Weights of a small transformer language model.
Size: 12 layers, 3 heads of 64, MLP 1536 quick GELU, vocabulary 8192, 20.9M parameters.
Architecture: LayerNorm before each block, no position embeddings, biases, tied embeddings, ALiBi, attention and MLP in parallel.
Training: a variant of Adam for these matrices, 363M tokens, 5533 steps.
Each number is 128 + 24 x the weight over the matrix's rms, rounded and kept within 0 to 255. Layers, rows and columns count from 0. Numbers have three digits each.

# up: layer 3 MLP up, 1536x384, rms 0.0609, rows 527-546, columns 256-319
# down: layer 3 MLP down (transposed), 1536x384, rms 0.0435, rows 527-546, columns 256-319
up527:114129211132074167133125091139149105088116124137141142088126110084144133109135108103134127149102129106132127127175115117132093171136131135097118116101132122162143161108087143094149132133173114
down527:118185079217118146138135135130139121086160153170143122181102096119126122083124134124160089115115144132134127121121128141156123089100139107180147117112135152129130101074133124078142118126100092
up528:119125166118142136147110162145123189111083151117118132136151127109094131114123101123096182141107175092130116138093154151142129137135127145094084117132106114166114168151141088125136126108127131
down528:128109118149107144133166135095100063142150116133120085079106120118166144116107123116101121162130122079172095130114132140154118165115091184140165065121145139136089099086143150144151160114113121
up529:136131115135132092138115157156140138132125143172134109129142122124078180126156091098082185104090151080153120076157143133167146129187108159121134134161091119145136164106100097094131155137112088
down529:106156162174110126140101119068083167143105135145123116146146124177162147114171160147133147129108122139162063074150115122160142126113087172141132130168134160112120120160126162139142156180122103
up530:184134140152137151127136138138169096136154139152162160140150088131117132135088119163113127100151114117142117147112170109140108161134162156078134156110151107112137173114122120121141111101120116
down530:159091129128105131115132093172132159129129119137136099106141155129182086077108110125150118130101106086117119122150106130156112151136085134138144159125126154108101109119167118089121140093114106
up531:146140149157142181145133123154088089141091094101147125155123128137077108130105104097105160113135111144120086106105129067104096162122129126120143113083174162151172125124129131147147140147163146
down531:097103179149133099124108106125119128100160145118102144118102157138149130130138108112112132132168152147145114144091138134141127147118112145134120148173134108123154135143153117090135121138131128
up532:106133147112092125153120135127151106129104107131141138108097122146134130131141137126145145161117149116125135124117116132152155167091124157128115135118147128110120158077138123125131131120136094
down532:151146119124080144174146105125157128162142140173156076145125110124148082082118148119160102086078129135100145124165112128160100122108157137117090136154161130132081165104107093112123110111156148
up533:147138185124119136106134111178126165103101116119156116109142156125106125078138106169122140096058089116117087131140178121130135106142114170117122120176103143130125119163117121151165140113110122
down533:146105111117130127166141112156136117129131131112126121117132133110104135110155113161110127155138124116117132141126106154139135110136150111136145133100153162108130140143098164139070102139122122
up534:135155104107131159099135102116142161098110104129129113113123135129095136102097100126060146141112128124122126101154144127119153160142151167093155094155124124154127115148139120148121134129144120
down534:092142131154121082138102132128133121116111124167133161128143150121166145134139112137152096124153103140111123120129127138155113111143117157105104144149145161095125099136149110133103153153135126
up535:112121153110115129135111107167128136132124080104154153062108115123116123045140109118117113189140068117094101133117104098144143116131127108131132098135118171137138114089114138143117157136097122
down535:115164142111141145138140155137142093113105151136127139124134100160139085148143132135169149131144094095166144136139137139131160106142150158099142127105176120145117119124106150155120170075094116
up536:141143178102142109112125088155154101126169129111129163134173103074111140091158124153139126114115117077118153102129156140148136132159163144100136099097180082122107130107124081150117154142114121
down536:160172107109196192095079133123144110151148142111139120152111128147125182149092148138147103145138104157166133176121149124150128085115091163116113111119138132119116148145129154106106172101111107
up537:125157118072079143138149118150132104125182114152150150125162121105066148107136101135119157137110125141135180130069136078124143146135131215104159114116109168137156138145129122152139156139136088
down537:133071164125066167140133098146140123152090129124137127159115135154141135086168094145111113130132090135166117139131136111118144142102163169136121142117102154121124144126187152087155122161106122
up538:109094127119119142153092119136144152170127112111110175134107098125085153105084120126124177110128111121099109073100123150123100156164098128159203086127082164109120124125149094127147146140119109
down538:141135093121108117123152084099100162110153195141138102148152131099130114142131131137110125149144136136163161109125139158142143090106124130114095162086167119135175161136129116094114130119164131
up539:136097140158130144150118117106108129120143161081120152145118152114114130126062118098108174105132083116113110075108126162129100118155139129153198104055132135136134131149103097156131154096104126
down539:069139143119128048110104146145121127109136123124093156085118090148139123150108122167088136159105067090123168151169158144085126065168103115132123133124112146139130147116115096092055125145126168
up540:182160139072116133149148082173127090114124124127141106101140127110123120142132076119079110135077104101120133129135132117113121160152098122131145116135113141147184147143162093107120133116097135
down540:107155098118169114149132146148117141153140155103101114179126114130109140150146153112126183128115131130138137166118176111169154143106112121106164129149136071165110148086139147137115152110165073
up541:156106158116134161148140100159128117078128127126107156133126096122150137123107142134107123127089105144141126083122135097114120153131110134121148134131129138130144150118117102134137146124131082
down541:107140111130131112138124108142098103133125138121090131153130145131191111120135123127136127134118147129123105135130139113114102167101143103161102146146143138122127110123134128132137095171137127
up542:117118141111099100142147138136123132157170125109143133135134142123101133129120136142131156122114114121125104136120150164151135133124105155123142069132113150111134149141145136113128115142118114
down542:117136123126166161120097101126141100115114158128093123096120137166139114155132127119108158150116161095166151112148089118088115121143142089131113169131111098157120124091163137130131135135143116
up543:125149131154084157130118116111099156123131123089150094154118090130094137111125107104073109124124130098162158108088114132101124132123142155115139136115159136138112154098106110121127132155120116
down543:144156115133150158112116133124158112128119118111124133100134145142098105112144144114177135082083139148068095136137130121124117130108125121129158138106168140131136100155112137108130123117140118
up544:075153139116109175124052095141125147145135168121119142107111122100114117093124144121087165139125159114129106114132173129175129174125130132091100163153133150137115172094092159133122159096158156
down544:132143120134108138118174113110075111136098149147130128120151144119116127134131111131156097127105118097169109132103137135160138137097103114112141153157171072122132118121122094130104118179131156
up545:133137151060086188118085138141114139103166135101114113131107139077103084119095092094138157130149152100117125133120164147109158131135139137082131111106144143155140136120109135126121121118115098
down545:108158103121163103091129091112101099122132159182089114142111152145116147108118157147127137080122119097105126136122127103095118141155160131127136119071128122123151103132097131145140111142146127
up546:135153139109117136089120111154168142103145098146145140108149112122102157159110133136142142106091095073111146116123127085132099117165121145104102155118109106120155124106129088162166134129133136
down546:127151110139106092096164080112120115136157164140120161116136168162152157129126180118103114148095128116067125113153142120182123089084137124088136100135158183169111130140140105157134142147093182